{
  "n_layer": 15,
  "n_head": 12,
  "head_dim": 32,
  "d_mlp": 768,
  "norm_place": "pre",
  "rope_base": 10000.0,
  "rope_fraction": 1.0,
  "parallel_block": false,
  "init_std_down": 0.0,
  "final_lr_fraction": 0.05,
  "batch_tokens": [16384, 32768, 49152],
  "seq_len": 768,
  "doc_mask": true,
  "dataset": "wikipedia_en"
}
Each number is 50 + 10 x the weight over its row's rms, rounded and kept within 0 to 99. Layers, rows and columns count from 0. The size before them is the row's rms in percent of the matrix's.

# layer 4 attention query, 384x192, rms 0.163, rows 0-31, columns 128-191
090:51 41 55 37 52 35 45 54 58 50 67 49 47 40 59 60 64 49 56 47 44 40 57 58 44 37 46 63 42 50 50 49 40 48 33 64 49 57 24 53 62 47 48 64 48 54 61 44 53 35 37 37 45 28 50 49 50 63 59 41 46 41 50 63
084:50 50 47 50 48 49 54 44 50 48 53 50 46 56 53 40 58 48 57 43 54 67 56 58 27 51 51 48 62 43 45 57 45 45 39 60 46 53 58 54 65 45 51 56 52 50 67 40 51 60 52 37 58 68 59 47 33 70 62 51 40 58 45 41
084:29 68 60 55 57 64 54 65 48 42 45 42 55 50 49 71 61 51 55 56 65 49 35 60 58 61 46 36 36 50 39 42 48 48 56 45 58 28 46 48 40 57 62 49 51 43 44 45 35 40 44 58 55 61 58 47 44 42 35 42 42 38 81 57
103:54 36 38 49 52 60 40 40 44 60 33 47 53 49 40 45 41 31 46 53 48 45 55 49 38 53 35 62 58 58 40 57 64 45 52 42 36 68 43 52 60 56 51 58 48 42 52 33 57 59 39 53 46 42 67 56 58 56 62 65 44 56 51 55
108:55 60 53 57 70 42 60 52 48 33 54 53 49 59 55 55 35 36 39 43 54 59 49 55 62 46 42 22 42 32 71 50 43 50 57 45 38 45 64 50 45 57 45 55 63 46 61 63 55 38 50 41 52 45 36 57 52 35 50 48 61 38 70 46
120:66 48 56 49 47 49 61 50 49 65 44 45 45 55 31 55 34 42 50 52 63 60 32 48 74 60 42 64 46 54 55 73 65 43 60 53 31 44 59 61 44 38 58 59 53 66 55 50 54 64 58 62 44 44 53 49 63 66 68 58 56 44 61 29
098:56 40 44 35 66 51 48 38 60 47 54 46 53 46 49 41 55 46 31 50 40 61 60 66 60 72 29 65 48 44 29 62 60 26 59 66 54 43 60 48 37 32 41 42 42 46 50 47 36 45 56 36 47 48 47 54 48 48 36 61 55 47 42 39
107:48 46 42 64 49 51 45 48 48 53 32 47 50 48 59 49 41 49 28 46 53 56 44 53 55 65 48 49 53 57 43 56 42 38 47 49 74 44 50 55 42 71 52 47 62 28 34 51 50 52 49 45 42 45 51 57 43 35 38 47 55 54 59 68
100:45 53 38 38 40 52 50 57 51 56 58 43 60 51 45 54 55 61 50 48 59 50 58 30 53 55 45 45 57 56 50 29 47 41 60 58 47 57 47 42 36 66 49 17 63 53 41 64 67 42 48 47 23 62 52 56 50 34 63 47 31 42 35 63
110:60 61 45 30 62 44 47 56 49 60 49 66 34 70 22 39 48 49 40 35 34 52 55 43 53 44 41 55 70 61 52 71 48 40 59 54 36 50 48 64 53 41 55 38 28 62 47 53 40 45 47 37 44 50 25 51 56 62 65 40 57 43 48 48
104:39 52 45 55 43 57 56 52 47 36 35 49 45 44 37 38 43 49 43 49 63 48 48 47 45 56 49 28 51 54 48 53 52 49 40 39 53 41 37 33 49 45 52 56 40 40 42 42 41 47 58 41 55 78 50 43 44 34 40 44 44 60 54 52
109:60 57 47 59 55 41 49 43 47 41 53 65 46 45 36 59 53 60 35 62 32 42 47 50 61 56 40 50 43 54 57 67 52 38 39 47 45 54 30 57 58 43 44 51 51 65 41 57 52 35 46 43 49 64 83 71 42 42 42 50 50 60 58 48
113:50 45 54 54 44 55 52 57 44 45 36 43 45 58 44 56 59 52 56 54 25 68 61 47 45 53 54 59 56 55 52 65 47 40 63 48 40 61 49 51 51 45 53 49 59 22 40 62 54 47 48 68 27 54 50 48 58 66 58 48 26 54 44 59
108:51 72 61 53 46 57 51 49 51 48 45 54 68 39 62 53 47 47 66 55 36 45 55 48 62 41 62 51 46 62 53 52 44 53 64 42 56 48 52 43 43 52 68 76 28 39 46 62 63 56 29 34 49 52 58 53 60 35 63 67 69 51 49 56
102:33 60 66 40 46 56 43 50 57 47 39 44 64 33 35 43 51 45 58 53 48 51 51 54 41 48 35 54 55 42 46 41 37 50 50 42 58 46 55 51 58 53 50 51 59 48 73 48 66 59 38 63 51 67 38 37 46 55 42 52 45 57 62 44
103:50 50 39 51 62 58 46 63 54 63 61 65 22 33 63 44 52 42 52 45 61 52 59 52 48 44 49 57 56 50 51 48 61 47 46 48 66 51 38 68 50 48 49 41 48 45 42 50 52 42 37 42 47 60 41 54 49 40 44 46 41 31 50 64
087:48 59 40 43 56 37 62 36 46 71 46 59 45 71 47 35 51 45 53 63 19 50 42 50 50 50 55 53 79 63 51 43 56 63 47 61 53 48 65 66 52 36 39 45 48 44 55 53 49 56 51 49 46 55 57 58 50 47 46 46 55 63 64 54
084:51 52 55 49 52 58 55 50 54 63 46 44 41 42 43 54 42 40 54 52 57 41 44 30 41 44 40 58 48 45 59 62 60 51 60 51 38 55 41 49 55 59 42 37 45 57 18 47 45 59 43 68 52 41 69 36 51 43 60 49 47 41 63 63
091:48 52 46 62 77 45 53 45 47 44 72 64 44 47 48 53 53 61 56 33 27 55 60 55 43 47 62 67 49 41 39 40 57 67 41 54 64 67 36 40 78 48 60 60 45 60 61 45 49 28 55 38 57 48 56 43 46 55 55 41 42 60 40 42
092:68 57 67 54 52 54 68 48 51 48 52 54 53 38 35 43 61 44 50 61 50 33 35 25 55 64 44 48 56 60 37 60 54 54 49 35 45 32 45 47 52 52 51 46 51 39 50 48 56 55 49 59 51 60 60 38 40 58 54 56 39 27 84 61
105:24 45 48 44 64 66 46 63 48 49 49 64 51 55 53 54 49 55 53 49 44 43 56 50 41 51 53 51 60 64 56 50 43 52 44 58 66 43 49 53 42 46 53 58 75 69 66 53 51 32 49 40 36 63 38 72 54 43 56 56 56 46 56 51
107:33 60 51 41 58 54 59 61 54 59 54 45 40 45 63 52 55 66 63 47 61 46 35 46 43 34 63 49 35 47 55 36 56 60 43 40 53 53 29 33 41 50 50 45 57 55 48 35 59 66 49 45 41 52 32 59 46 44 65 37 40 42 68 55
120:56 42 52 48 34 42 41 40 52 51 38 47 48 38 45 59 46 50 55 59 63 51 44 40 40 57 49 63 44 51 56 55 47 52 70 59 30 68 39 42 52 38 62 62 54 39 55 40 51 67 56 66 69 41 54 59 52 67 71 45 41 45 26 43
100:42 34 49 34 62 56 49 50 60 43 53 52 51 49 32 36 65 36 67 42 53 58 40 45 51 53 37 56 56 48 31 47 45 49 47 51 46 56 55 46 49 52 30 42 25 40 62 43 36 28 55 45 40 53 51 54 48 48 60 39 52 44 56 16
105:52 61 54 47 49 54 48 44 52 30 42 44 54 46 59 67 55 36 38 36 56 45 44 47 38 40 48 54 47 60 60 59 61 40 60 68 52 63 48 55 53 48 44 50 51 50 63 47 33 41 51 58 39 57 65 59 48 56 39 42 53 36 57 53
107:64 55 49 53 46 54 42 38 36 80 58 35 54 60 58 60 52 35 44 55 65 57 55 34 45 45 40 43 45 51 46 56 40 34 53 43 51 38 50 57 53 59 59 52 69 41 52 54 55 73 55 43 67 59 42 60 46 48 36 38 62 56 57 54
104:51 47 54 57 45 54 66 47 56 52 60 64 53 56 36 49 50 35 49 57 64 29 61 40 48 49 58 55 64 60 36 53 51 39 52 51 43 62 36 58 41 46 50 59 54 56 39 54 46 50 55 47 31 47 32 66 70 36 57 56 60 35 48 47
104:50 65 49 53 51 35 58 63 59 48 46 61 36 52 19 50 54 44 45 39 36 42 61 49 43 68 55 40 44 46 51 58 44 41 41 39 68 29 65 36 53 52 50 36 57 43 42 41 44 25 38 45 42 44 60 46 46 46 53 52 41 56 60 40
111:53 55 57 45 64 53 46 65 42 35 50 51 56 70 49 45 58 50 40 37 60 59 55 60 58 43 60 54 41 50 54 42 41 46 48 35 55 49 70 48 46 60 61 42 52 54 59 39 47 31 58 45 50 61 50 44 46 42 43 48 35 46 33 53
111:47 46 41 61 58 49 64 50 56 45 52 42 34 44 49 64 42 56 46 62 54 48 26 62 47 48 63 54 36 61 44 58 46 52 57 58 43 53 60 35 51 42 52 44 44 40 48 59 55 43 54 55 48 60 75 39 43 67 49 53 52 41 63 60
104:37 29 61 59 52 45 51 50 62 53 64 37 41 51 53 67 40 53 59 36 60 38 36 58 49 54 48 45 35 48 40 42 53 54 49 39 39 37 42 58 54 42 55 48 38 46 62 34 45 23 37 47 34 62 46 76 42 59 36 52 45 50 60 31
100:44 53 39 61 58 50 50 50 50 48 34 61 40 45 59 35 58 69 59 51 56 32 52 54 28 58 43 50 54 70 43 44 43 44 61 45 71 57 47 51 44 54 55 48 52 36 22 58 46 53 46 52 42 33 67 28 47 40 56 57 46 34 40 58
# layer 4 attention key, 384x192, rms 0.164, rows 0-31, columns 128-191
083:37 46 40 37 32 49 46 59 53 36 47 39 46 40 62 56 56 46 61 51 40 52 44 61 65 49 45 49 45 52 41 50 44 57 33 48 41 48 57 65 54 48 56 35 49 54 46 55 29 48 54 43 62 59 62 41 60 49 53 36 27 60 37 39
089:52 51 69 40 60 56 42 46 50 66 49 09 47 61 53 62 36 44 44 57 68 58 29 45 38 60 52 49 31 62 36 53 53 45 56 44 63 59 67 43 45 66 60 54 59 45 77 48 64 57 49 60 51 45 33 38 49 67 65 53 46 42 42 49
083:44 51 55 50 47 64 66 58 47 71 49 43 65 37 50 59 28 45 47 48 45 53 51 55 58 48 60 44 42 47 35 51 41 44 50 42 47 35 53 47 31 51 59 47 50 34 42 58 39 45 66 60 69 50 53 41 48 35 35 48 64 62 52 47
083:65 42 54 67 39 54 47 48 38 55 51 58 18 48 38 56 44 36 49 32 49 50 47 60 40 49 51 52 48 43 48 47 57 49 41 39 42 47 39 60 57 49 52 50 37 40 42 43 58 62 52 63 53 63 60 52 53 57 49 52 48 51 45 41
102:45 54 44 55 68 57 60 50 50 47 58 64 57 62 43 44 64 53 39 37 56 58 40 57 57 60 48 30 53 33 49 55 50 31 53 63 79 42 56 40 48 53 54 47 57 53 64 46 53 37 60 29 56 35 39 52 59 48 33 63 59 51 50 46
080:59 48 34 53 53 49 51 27 43 58 67 37 47 60 39 66 32 45 53 64 49 60 38 44 53 72 47 63 43 48 49 73 69 35 55 58 58 58 45 42 41 35 56 69 65 62 45 47 53 56 63 63 36 63 34 59 47 47 55 55 43 42 50 46
112:73 48 48 42 43 64 39 55 48 50 60 39 43 66 47 54 48 40 46 56 59 64 53 58 56 63 60 65 57 41 54 47 76 48 42 63 45 37 53 56 40 49 50 45 41 59 53 55 60 58 52 60 33 68 52 53 44 56 61 37 30 37 29 27
116:48 49 46 53 58 37 59 37 56 51 29 43 66 35 25 51 71 52 30 31 39 39 49 56 55 40 40 40 48 67 37 61 32 42 59 51 50 37 51 58 43 43 41 60 46 37 39 57 27 29 67 34 55 55 39 60 51 41 32 63 61 51 59 73
096:55 41 57 35 37 48 50 75 36 65 66 38 49 59 49 55 45 39 53 62 63 62 56 44 38 54 44 55 58 61 60 41 48 64 47 57 40 37 58 48 60 57 46 33 54 46 56 59 50 56 38 55 29 60 55 53 52 44 54 41 45 36 49 38
107:64 49 40 51 59 53 33 66 40 38 60 47 43 68 50 43 43 48 62 49 53 30 44 43 62 49 62 69 68 41 63 61 49 58 54 45 32 52 55 49 61 43 54 31 34 52 45 44 52 43 44 49 51 38 74 35 45 49 69 49 38 63 45 60
107:57 47 33 60 57 39 41 45 54 73 44 50 40 65 36 67 35 56 52 35 37 48 56 55 38 46 57 53 47 70 74 54 67 63 38 42 55 33 52 73 53 61 33 31 54 52 64 53 57 36 63 48 65 45 37 40 51 45 54 52 75 56 52 43
115:53 54 61 48 41 42 40 45 50 56 56 42 46 45 46 37 56 51 35 52 50 28 55 49 29 51 56 31 49 48 36 57 63 57 46 34 48 57 29 45 25 43 42 47 60 47 39 68 47 34 66 38 49 26 50 60 59 28 51 52 58 69 42 39
107:41 35 72 57 60 64 56 56 40 55 34 43 51 46 47 69 71 58 52 50 43 47 44 45 50 32 45 58 44 62 56 57 53 46 60 40 36 44 38 63 54 54 48 58 40 45 58 52 49 51 40 43 65 48 50 56 48 69 39 57 49 51 59 65
107:31 49 70 57 57 47 41 39 53 72 51 38 59 47 44 26 51 46 61 56 52 71 47 56 40 68 63 35 48 49 45 64 54 30 60 62 51 58 53 65 46 48 60 47 57 35 70 63 55 56 55 41 47 53 56 46 43 57 52 58 66 44 61 37
101:51 54 59 57 63 47 35 39 50 57 54 39 52 55 60 62 37 49 60 62 51 47 22 39 51 56 46 56 30 55 50 44 39 48 35 50 23 62 51 53 54 35 54 62 52 37 56 43 61 56 39 53 55 62 31 30 39 47 44 67 52 47 43 37
108:38 61 58 38 52 48 37 60 60 62 61 49 52 46 50 40 25 45 48 47 43 52 55 42 73 62 55 57 53 43 52 49 67 50 26 52 39 55 45 59 50 55 60 46 47 48 43 57 33 55 54 33 25 56 31 56 50 36 38 52 46 70 51 49
077:71 83 55 49 40 53 62 37 65 62 42 55 46 56 61 41 49 46 40 48 48 39 66 59 40 56 52 49 55 49 41 48 58 50 59 57 59 47 47 46 62 59 62 28 58 57 50 50 60 54 33 55 49 52 41 52 52 50 69 54 55 57 53 50
077:40 24 37 58 41 26 60 48 59 64 47 47 37 57 38 43 34 56 49 51 60 55 43 47 42 37 63 68 35 53 42 49 42 62 47 40 47 43 41 46 48 54 40 33 35 36 44 56 43 53 46 61 53 48 68 53 66 46 54 34 50 37 43 58
084:53 48 47 74 63 41 49 60 52 48 54 43 41 51 66 56 36 62 50 45 54 51 47 53 48 58 59 60 51 40 43 66 54 52 44 50 46 51 54 26 77 45 55 64 62 53 63 59 57 64 42 48 51 36 51 35 51 43 64 58 55 69 57 45
078:45 49 52 60 50 51 51 69 31 58 59 69 50 55 42 42 49 61 53 37 52 66 62 38 59 56 48 46 47 48 68 47 53 29 37 33 50 63 48 47 44 55 54 51 58 62 32 50 51 46 71 51 58 29 41 64 58 55 55 66 51 42 56 52
096:40 51 47 53 64 48 41 34 54 51 37 49 44 61 42 38 43 56 58 64 46 52 48 47 49 55 69 41 45 53 49 65 54 37 47 36 58 62 67 42 37 50 39 59 45 43 64 48 48 28 64 51 47 57 58 56 45 49 46 50 58 69 31 40
101:42 57 47 62 57 43 50 44 47 54 34 65 48 44 54 40 50 59 43 34 47 46 42 56 36 54 50 44 49 49 57 47 32 43 39 45 66 55 52 51 50 51 59 51 39 42 48 35 41 29 65 21 53 49 31 59 57 54 59 47 56 75 65 65
091:44 47 59 27 43 39 41 48 60 51 76 50 47 51 43 49 49 52 37 55 43 44 65 54 64 51 58 65 62 51 62 48 54 40 63 37 51 51 50 50 81 56 62 42 46 62 35 55 64 37 48 53 56 54 39 58 41 42 72 39 44 46 60 42
109:57 37 40 32 50 61 36 83 46 49 62 45 47 44 45 59 41 41 66 63 46 48 48 26 69 36 54 72 54 46 43 37 57 48 47 46 38 61 66 52 56 64 67 55 43 69 60 45 49 58 40 67 58 59 69 50 49 55 54 46 32 58 47 42
100:57 60 42 54 42 55 58 51 38 53 46 25 44 60 56 53 37 57 48 55 34 54 60 45 52 35 44 45 55 52 58 55 45 54 60 58 46 38 56 62 54 55 52 78 55 50 56 50 45 47 43 58 47 43 63 40 67 49 54 40 47 43 42 57
104:49 66 26 51 69 58 39 43 49 58 41 26 65 71 49 51 63 50 54 50 51 50 43 43 41 50 37 46 43 55 23 44 52 44 47 41 49 46 71 53 55 60 57 48 45 48 67 69 37 35 56 46 55 54 38 56 28 65 35 69 45 51 54 48
103:45 47 73 52 52 65 48 49 49 62 44 59 51 60 40 46 45 52 46 43 59 53 46 34 55 55 51 38 47 38 52 51 46 55 36 40 54 51 46 60 47 43 51 50 24 65 50 46 56 51 58 60 52 64 43 61 52 59 50 41 59 56 50 63
102:41 47 57 53 56 43 42 37 60 54 42 46 33 56 38 48 40 56 52 47 40 47 51 61 29 62 41 37 41 50 58 66 47 41 40 55 55 36 42 52 34 49 68 51 56 30 50 34 55 29 48 58 55 71 44 48 50 49 45 53 59 54 47 58
106:55 56 36 54 43 47 65 57 46 61 39 48 48 67 50 58 60 49 39 20 50 49 28 70 51 45 45 58 41 43 63 47 48 33 45 56 66 43 48 58 71 48 48 58 52 64 43 57 47 42 66 53 51 59 47 52 60 36 45 45 47 35 34 50
117:43 55 48 51 58 34 62 39 44 41 40 38 38 42 41 60 38 50 45 41 48 41 41 60 31 41 41 48 43 46 46 44 48 36 47 42 72 44 43 54 45 50 57 61 53 59 62 60 57 36 56 44 58 48 54 53 61 40 43 54 58 57 72 64
108:31 46 37 47 40 66 50 54 57 60 59 24 44 47 44 59 48 68 42 64 68 40 62 54 43 45 48 63 50 45 66 36 60 48 50 57 40 41 33 66 56 55 52 33 54 58 55 42 59 56 47 86 45 42 57 37 46 56 51 35 46 49 56 52
117:48 43 45 41 71 35 44 59 65 54 45 69 50 47 60 45 50 83 57 46 49 54 50 18 63 49 56 55 62 53 55 60 53 49 42 38 51 25 54 60 52 63 35 52 46 49 46 53 63 31 63 30 48 40 46 55 43 20 42 49 57 49 60 42
# layer 4 attention value, 384x192, rms 0.177, rows 0-22, columns 128-191
092:57 48 49 51 45 55 54 45 48 68 42 61 45 55 66 56 24 50 66 42 59 60 43 51 41 50 44 41 55 65 54 42 50 47 40 55 61 40 57 62 35 45 36 82 57 45 37 37 44 53 51 53 49 48 46 51 36 47 49 46 55 59 47 49
107:45 53 45 41 61 54 49 45 47 40 38 58 41 46 52 57 54 60 55 52 60 58 52 38 58 46 59 50 46 31 49 62 62 29 59 45 48 55 69 44 50 53 37 62 63 57 48 48 57 43 79 56 53 40 47 42 38 67 51 41 48 55 46 39
107:47 58 65 48 36 51 59 26 49 68 46 57 46 67 26 57 45 39 62 53 48 57 45 62 48 47 52 61 52 47 53 57 34 37 48 60 47 53 65 39 61 52 52 51 41 60 27 53 67 57 51 51 57 52 50 74 45 79 55 45 54 57 52 73
097:40 50 45 37 62 55 58 46 57 42 48 52 66 34 48 68 39 52 64 42 52 34 47 36 49 52 51 38 39 45 51 40 36 36 57 36 51 40 54 53 34 47 59 35 58 50 30 48 62 44 55 51 65 57 47 41 51 55 58 53 49 48 45 60
105:54 47 51 61 45 47 44 53 48 61 48 49 62 46 52 41 53 42 53 34 37 44 47 49 44 50 60 44 57 64 34 54 50 56 54 48 44 43 44 55 48 57 48 58 67 55 42 45 64 53 55 55 49 47 61 50 64 65 40 60 80 65 36 64
108:56 41 52 59 54 66 41 60 47 49 32 54 46 45 26 51 39 58 49 41 37 55 56 51 44 42 40 44 56 55 47 49 49 50 64 35 37 63 49 50 38 52 41 50 59 45 57 55 54 50 67 46 36 63 54 59 49 44 56 46 50 31 43 49
103:56 38 56 48 54 44 49 36 39 47 62 41 46 36 49 61 48 38 35 50 43 40 41 46 72 48 62 52 53 57 46 42 36 41 52 33 47 64 67 43 57 42 42 46 39 36 53 44 68 28 46 48 38 53 54 24 40 62 52 64 54 50 59 56
096:52 48 53 27 61 40 46 57 66 58 41 70 45 48 55 54 37 52 53 50 53 70 56 58 67 62 35 60 51 42 34 50 34 60 48 78 36 47 34 67 69 52 60 56 59 63 67 64 46 60 40 58 58 53 64 53 45 45 57 53 39 48 69 42
092:48 46 63 29 60 55 43 58 41 41 65 44 48 36 53 48 41 52 56 54 65 64 49 47 47 59 47 33 47 69 38 43 52 56 45 47 55 45 42 42 56 62 43 47 53 51 43 53 52 52 56 47 53 51 45 34 48 33 51 55 52 60 49 51
091:50 32 26 58 41 55 60 52 43 54 50 32 33 39 53 35 44 57 61 50 36 44 59 62 54 43 38 46 74 57 54 49 50 58 58 50 60 36 32 48 50 61 34 48 72 41 54 53 34 44 47 55 62 53 56 49 50 33 47 53 49 46 48 46
100:37 29 55 42 46 41 53 36 48 52 47 43 47 55 34 48 48 64 59 36 57 45 60 67 57 40 51 53 43 52 58 56 37 45 58 64 64 48 56 50 52 54 55 65 45 36 39 56 58 46 68 53 51 78 39 50 41 49 47 38 55 40 38 52
085:44 57 41 46 46 32 55 44 30 59 56 40 53 50 61 44 53 46 59 78 46 38 25 43 50 31 58 57 43 46 71 51 49 49 44 53 49 72 28 49 54 50 51 30 55 39 51 49 37 49 45 35 46 60 57 48 56 49 56 61 38 30 44 48
101:48 41 45 56 24 43 62 59 47 45 58 52 61 56 53 43 36 61 63 39 63 39 53 48 61 57 62 56 52 53 60 58 49 48 60 46 51 45 45 56 37 56 58 47 59 54 40 46 95 63 38 56 44 54 47 63 60 36 45 69 50 42 61 58
108:49 53 41 52 54 48 59 65 41 59 56 50 33 47 41 59 58 55 40 36 45 34 45 43 69 26 47 57 44 49 45 62 63 38 43 37 50 65 41 38 73 55 50 44 49 34 55 58 29 41 33 67 44 56 70 37 38 49 65 43 41 40 55 45
099:45 65 34 40 54 38 57 64 51 58 46 51 58 40 52 39 76 65 58 46 53 58 60 59 41 67 28 33 45 52 62 58 55 45 58 57 69 54 50 17 41 46 27 61 76 37 52 71 49 51 50 27 39 44 38 38 67 46 54 58 40 36 46 46
094:56 44 32 38 59 55 60 63 69 50 53 70 40 45 61 37 18 41 47 62 59 51 61 44 30 57 40 51 57 60 49 45 42 70 56 47 37 53 58 41 58 56 55 35 51 46 44 43 41 60 49 45 34 39 58 59 56 32 42 45 55 50 54 46
097:73 53 50 44 42 50 51 44 49 40 43 41 36 52 51 63 44 44 44 52 33 49 61 29 48 51 41 45 63 46 31 55 52 49 41 65 48 52 74 42 37 61 56 54 57 39 45 44 49 51 41 47 67 52 60 52 60 42 52 63 59 55 62 45
096:44 50 70 57 37 44 38 55 55 54 51 59 63 58 58 47 43 47 49 71 64 50 48 51 51 52 30 17 55 53 56 62 36 57 38 57 39 46 58 66 44 52 42 43 55 46 41 63 64 70 52 60 60 40 44 42 47 56 43 48 49 44 62 46
089:45 47 61 67 62 39 58 64 38 54 51 44 46 41 28 79 49 57 38 43 61 46 56 57 64 37 55 57 42 41 47 36 46 41 50 46 51 48 47 45 43 46 42 36 64 55 36 51 58 36 66 39 23 42 58 51 47 54 31 56 42 33 54 45
092:47 57 36 58 47 56 48 58 54 34 46 50 42 60 39 41 43 56 47 48 64 42 62 54 55 62 40 64 60 41 53 55 47 47 46 54 54 44 44 46 32 50 45 27 49 57 44 44 54 56 33 42 61 55 32 71 53 48 61 46 61 52 49 38
103:45 60 42 55 57 44 61 53 40 36 47 60 38 64 32 59 47 31 45 54 65 40 69 57 50 54 54 51 51 57 39 45 45 52 59 56 31 62 51 43 72 41 61 62 39 58 49 41 54 50 45 48 32 55 72 40 47 70 66 47 37 61 57 46
097:59 57 59 48 53 63 52 44 52 50 38 38 42 26 54 43 32 43 53 42 59 52 51 39 44 57 36 44 55 47 37 60 52 46 42 59 45 53 44 56 44 43 47 41 67 53 40 58 45 32 69 45 62 56 54 44 31 47 42 53 42 46 45 35
087:49 48 62 59 53 53 49 55 25 34 51 55 53 46 52 45 43 43 52 64 29 59 55 45 52 42 60 66 59 57 59 45 62 45 61 73 42 51 64 58 59 38 53 47 45 71 48 34 54 54 46 60 40 56 53 58 38 19 48 50 41 48 56 47
# layer 4 attention output (transposed), 384x192, rms 0.251, rows 0-21, columns 128-191
080:63 55 45 74 45 36 50 65 48 50 44 59 62 55 49 40 35 66 46 58 54 41 55 61 53 71 53 49 49 47 63 52 58 45 45 67 64 31 35 66 60 32 50 53 48 55 64 56 46 50 60 40 39 46 36 61 59 35 34 59 46 35 70 53
103:57 34 72 52 46 40 54 43 44 56 28 53 52 48 36 65 49 44 48 63 57 60 40 47 53 40 59 35 49 51 41 56 45 55 63 69 54 73 52 37 36 39 50 61 40 60 52 46 45 50 33 49 60 36 45 69 47 71 65 43 57 51 44 47
107:42 69 46 26 55 52 44 19 65 58 37 47 48 49 55 48 52 42 38 67 47 69 49 49 64 62 46 46 60 33 32 54 41 53 42 39 43 70 57 49 53 62 51 50 53 39 47 47 49 60 49 50 59 48 53 53 52 39 43 56 43 47 55 53
090:45 33 51 58 50 53 43 51 39 57 44 60 48 38 42 47 59 48 38 53 58 73 51 47 51 44 68 52 50 55 44 58 57 35 60 39 49 60 74 55 35 61 28 60 38 59 38 56 46 50 56 46 71 30 44 55 45 65 56 57 58 39 40 54
110:51 55 44 36 51 57 53 69 39 49 52 34 48 48 54 55 60 44 53 58 37 54 54 59 38 62 47 39 56 62 45 50 28 45 53 38 66 58 60 41 55 70 45 38 55 51 35 33 41 31 67 41 57 62 50 44 64 54 62 63 49 45 30 49
107:46 42 58 45 43 65 40 56 49 51 46 62 32 48 53 63 48 48 61 55 46 42 49 50 55 57 44 52 29 52 49 62 54 48 39 47 51 66 28 32 47 44 33 47 47 42 60 53 44 38 43 44 17 53 38 43 46 60 63 58 40 34 34 50
096:57 30 59 47 48 44 52 47 49 52 69 25 31 50 62 46 45 45 39 43 53 56 52 65 51 57 65 59 56 50 48 53 50 51 43 56 49 59 24 59 57 58 62 35 41 64 47 34 53 30 55 75 43 42 65 46 52 49 58 50 41 43 61 42
091:60 43 47 58 41 42 54 54 51 62 53 56 45 62 42 53 46 47 49 61 40 56 49 48 32 58 49 55 50 48 39 55 54 49 40 31 25 51 66 60 66 49 46 37 42 28 51 68 58 47 56 55 49 50 44 48 42 42 43 66 55 63 54 58
093:45 57 56 36 49 54 51 46 63 49 43 51 55 56 57 58 46 47 60 44 52 44 36 33 41 40 57 49 54 43 54 62 47 42 52 66 42 44 68 49 63 32 48 50 68 72 57 56 65 85 26 44 53 51 52 55 43 59 43 50 37 54 38 45
083:43 50 69 54 54 44 48 44 47 46 53 44 55 64 36 55 42 38 56 40 52 56 45 59 44 58 51 56 49 45 49 43 59 44 66 53 45 31 49 46 29 53 49 61 67 59 45 40 54 56 62 55 47 47 40 82 33 49 60 49 45 29 38 56
100:40 50 50 55 68 41 46 56 48 37 44 44 40 47 56 58 56 63 36 39 61 49 45 64 46 30 51 33 43 65 74 52 54 51 63 39 53 52 32 44 43 59 38 60 54 52 50 61 31 27 47 34 58 56 41 48 34 42 66 40 58 34 47 54
087:52 51 44 59 46 26 51 28 41 62 39 52 41 58 61 53 62 47 36 43 42 65 52 56 63 32 46 65 42 34 58 39 41 41 45 40 51 54 44 65 63 27 50 60 47 59 52 54 45 58 40 24 79 49 52 57 52 36 44 28 47 54 62 35
096:60 42 36 44 59 59 56 45 52 42 45 52 33 51 54 39 59 67 36 67 38 56 56 62 49 47 52 59 39 49 55 47 39 59 48 32 68 59 46 39 49 66 64 45 54 44 44 55 27 33 52 29 61 42 46 44 41 37 34 53 52 41 59 55
111:62 33 55 62 48 53 47 56 58 74 61 48 39 44 62 53 45 52 50 57 61 39 57 66 44 51 49 63 39 58 38 55 58 38 35 44 37 47 43 58 41 51 62 45 51 48 52 42 51 55 56 69 35 45 64 57 32 35 59 55 40 44 51 52
100:50 44 30 52 55 40 55 33 57 40 44 44 51 47 64 57 70 65 56 58 73 56 52 66 50 40 49 48 67 68 54 52 37 54 29 68 54 48 36 53 51 40 40 54 58 64 42 56 46 62 46 36 57 63 45 52 48 59 53 35 62 37 33 39
093:54 61 50 57 55 51 69 56 30 55 29 46 66 54 49 53 45 54 59 40 33 43 67 58 46 59 43 56 46 40 47 59 45 48 41 56 52 46 52 58 59 60 69 55 45 62 63 53 52 45 41 40 46 56 60 41 54 51 74 51 47 54 40 50
096:59 42 55 25 40 52 61 61 44 41 37 43 52 59 51 47 54 59 71 49 53 56 26 38 48 36 44 42 42 54 52 68 53 54 53 56 54 67 51 37 54 56 51 61 46 50 39 39 56 61 71 72 48 52 56 53 71 66 63 73 53 67 43 48
092:36 62 23 48 42 66 45 66 51 42 44 55 47 58 55 41 37 62 52 54 68 73 54 53 55 53 41 54 48 59 69 43 44 62 49 54 37 56 54 62 32 49 32 47 49 45 56 58 53 53 44 45 48 54 40 64 50 50 41 42 64 49 49 38
084:40 42 53 57 45 62 37 54 52 74 58 34 69 48 66 66 48 45 54 47 39 40 47 64 67 39 42 47 45 44 53 61 38 64 57 45 42 55 39 52 32 61 28 40 57 51 51 76 47 45 44 56 48 58 60 50 39 46 38 59 42 46 40 63
087:49 61 47 42 52 73 54 36 36 40 30 46 42 42 52 43 31 65 42 45 44 68 47 49 50 62 49 56 50 53 47 45 39 30 57 44 69 58 66 35 41 58 52 45 33 43 41 61 56 41 46 54 63 47 38 47 42 33 51 44 38 49 59 41
102:76 40 46 26 57 57 36 54 42 37 47 44 53 53 51 57 49 57 53 67 39 56 68 65 40 52 50 37 48 46 38 49 56 37 46 52 68 49 37 40 65 39 66 48 43 54 59 48 41 41 56 63 58 49 40 32 58 36 72 46 33 52 55 53
102:51 54 54 61 55 56 70 33 49 56 43 43 53 69 53 39 40 45 52 57 59 41 21 53 45 40 45 43 47 50 61 54 60 48 68 69 52 62 42 59 40 40 50 59 45 66 56 44 56 44 47 60 38 43 40 71 43 47 58 48 46 50 38 53